Weights of a small transformer language model: 1762M tokens.
Each number is 128 + 24 x the weight over its row's rms, rounded and kept within 0 to 255. Layers, rows and columns count from 0. Numbers have three digits each. The size before them is the row's rms in percent of the matrix's.

# q: layer 5 attention query, 640x640, rms 0.089, rows 103-112,230-239,358-367,486-495,614-623, columns 400-439
# k: layer 5 attention key, 128x640, rms 0.0982, rows 102-111, columns 400-439
q230 112:108132175128118108121113098146148155126123148090104128124178129165110123114120128121123109141089133120103145132141139144
q358 107:105094116129127124121147117082128125102091088071134168094187146156071139144161136131139134116109135119135107133101141131
q486 105:114125111144150111121114122113149167158108101127136117106151127157099137093125134141116182108156146128159149183119164159
q614 106:141148152150113121109092138128139175129167132098129138098112153164077142137143144115159108128124134143166144062130150122
k102 108:151154147153152147126138149156148112138125153171109155118127129147044102146128111164086149110093119129111141144177135135
q103 082:106138137119154133193118117130165119143108148129146126119097118089114143157155093146154116121101094168116156149150163136
q231 082:110162129133134138183153126141143108149133160129142104162101127092114146117127116133165137146124129158083110147147142154
q359 094:134133123087126135158093141142143119109100108131190126102097108133140086097133102163121159162104130136081177114156101157
q487 084:106136096112107106161134141125116162110120095112160105123133108081139099141120113170121161148099089167095128167152164153
q615 083:187158090127116103152085123133134093139134137132125134076103153125173110190108082158125185171135133135096101125158141174
k103 127:144132192116109128128098096141137167083160148133149207121116100090105106147132120115160145151096086150147134128129122127
q104 095:183129135147186142117144139137122109129133127113121098108136142141113169083100097122130118172107095120153130145106101102
q232 106:117088097166178132100116117134079080134124104095151097113101117181130117083111154111129169131138125142193111128095093142
q360 100:149088127115163142074112108151125102104139156116145109118123103142098122071101111112126137145103138125176150148108096109
q488 104:147102134107164111134134137138138134124111152179097120101116125159142149125128096138133151133148175120118104131086088072
q616 102:160164118109191148111112164097133106149121165121136096101134137167176112145142125109140144118117110123155136161134164149
k104 102:138098145124131142118179113111167196132094131116177143149143138146157135109088174115112116097146143133143111126128130137
q105 098:140143147162094127112106112111173137121130160121138141130136143155126102094094111153139147147100095084090139155115138132
q233 111:131140161133126145181130075127110157151117130115136130118076115131115128100113113151113107150151152139133077133160123097
q361 103:197159127095122137115129097097138135101153109084115124140115121133125114118124099109090085151118113114133120105108129104
q489 103:145098131139180146140115124136152108118095119104115155136147126107100088148125126137112149175091114131114136117139181119
q617 099:154157115064140114104123132143093118146142129127136134167097159126127112110146160140173102139184104109128151178140162093
k105 100:113110090131136123146112102123151122137101075148095109112120127145102123147148136133147146095089135147137140124163126118
q106 099:116138112155093122101126147168151181138093203121120106151112094128102115155140141118170152163124131113142109047143144163
q234 111:087121101187093114101182122140129163113127130129117136154171122113099130099122108142170063116122082122167090123117117157
q362 100:112146155119115167111096125157091146143148143157143122119128162162127113141144167143112101151137145075156129076087161130
q490 099:127110085164093107116119119138143137089142134128126093172148128126109133157131174160131120129110101130136124097146088178
q618 100:088136147119144147089127142122161180121101131172108102128164163123110139067134125150114137139113111109122151110102153064
k106 102:058154121126111112088122157098085138115172104088128086155120149097136105122110123110144106121096145134170162127120131126
q107 100:139176108116130175119131136146148124119123139078142125125086125141147093120148146076152120151097089150141143109142131117
q235 112:086159132118163153113133124139113148121148134092107182142167137128150111113119142119152102103152129123139140065141126109
q363 109:118147125137156171131164115123118129115122148116159118151166146126130135090138141108154111143131126111133126150164150146
q491 098:117102138118114113150121123107121088143167110123177135123088134137111139143106133099140142147124114125102080126165161104
q619 104:152145183106146136132133094109118136146131179106144115105132170150149112113110133163095126162125089130110138167128128160
k107 104:106157112149105123123134127138090139155132131134128112180143128191140111136154140077142118151159119118153124181104119129
q108 098:185132149093162143137127106123086137150108092125156142074137112155187121130104118137149154131112147129126095106148132140
q236 111:087176162098131160153137195143125112106144136129126136139132160143100107108131153167125108143112130119154136098146124147
q364 105:138109126136115115103094121136082145157109135134124099148106134126101137112115115137113124156127132132080140129146158140
q492 105:138128148136106130185163113104108104118115107076200084117142127170118095110118129090147158138111093110128134108120127127
q620 100:143141166109074106116125080133117143119105114095108135102134095125131153131130165153169155178149160112099118118135125158
k108 103:105202126140113152121131114089136161106128125136097172118128135091121124149143143140147106106096114111142102150130161140
q109 109:089124091125123130105150153158167141116153105141129142154158119113131115106123156127135136109104147148126116095113168125
q237 105:085125128156098101136131162157140145160122113131120125108113119147134151107118149137135134116132137155122071089157136118
q365 098:144079124157146139156097129150141141104152119150151137143112128130168140151125127161123122140109153150087158151122102155
q493 098:150127126096133165149112175124149101070105105149126084158173161074130149126143135127136182111095134136186122167161133150
q621 104:131135137142118067137092094142120186144169117120087144089080152137151128159140148129120140111130151123096132129110094133
k109 112:096159139120156120122129145100144147124143119181126097146144126188110130136108168113128138138140133169168138156084173109
q110 098:116116148158159133127128123171163123112145111161111123163117129089116155131094120142187107111122096157146137144139134122
q238 116:112160144162114143131109137163153127145177103126124094147143153126141155148142104131085137148134134171095127095152191132
q366 113:136134106119094123158077124171129094083153123136167165127132140121102110172128125185114111158104137146122126092170154105
q494 106:149128116142115140182143124139084152117123135123160114132139134120109143148118133201167158152096114175151161119158117107
q622 107:148137139138165128120134116146084139123149145167193154148164135168103137190106144127090168121134134141103114091137133134
k110 109:139138118142119173137164160098146157089122125128127057169164151142091102084127104134167103103170131100101130122124146157
q111 095:104136131106134120093136123176131110147160123119085119181153126101144110109117125115123140074166156137129094181124121075
q239 114:145148155200109118191126158098153165109138172105093148134145134143088087141132122154092117089164190122091157150149118111
q367 094:101123120171073140098127101166158124122139153150141114164167127156126097126096158130102171115133121141110099153136132127
q495 101:097112124117113109157141114158149116138164074106140123159109155177128139142116107154080129130114115113154124136137131113
q623 101:127099108133130146136110084159107117050171138155152142123125127127143117122101117121127122080095168126121132116124118148
k111 106:123091191137128120141162150134144167113158122153116124135128167160113118142084138156136156129090093173101150078163192128
q112 105:093091101122138144097150147134135135143128115114129141176130140125112112140147143126145135075155137126107141161092138122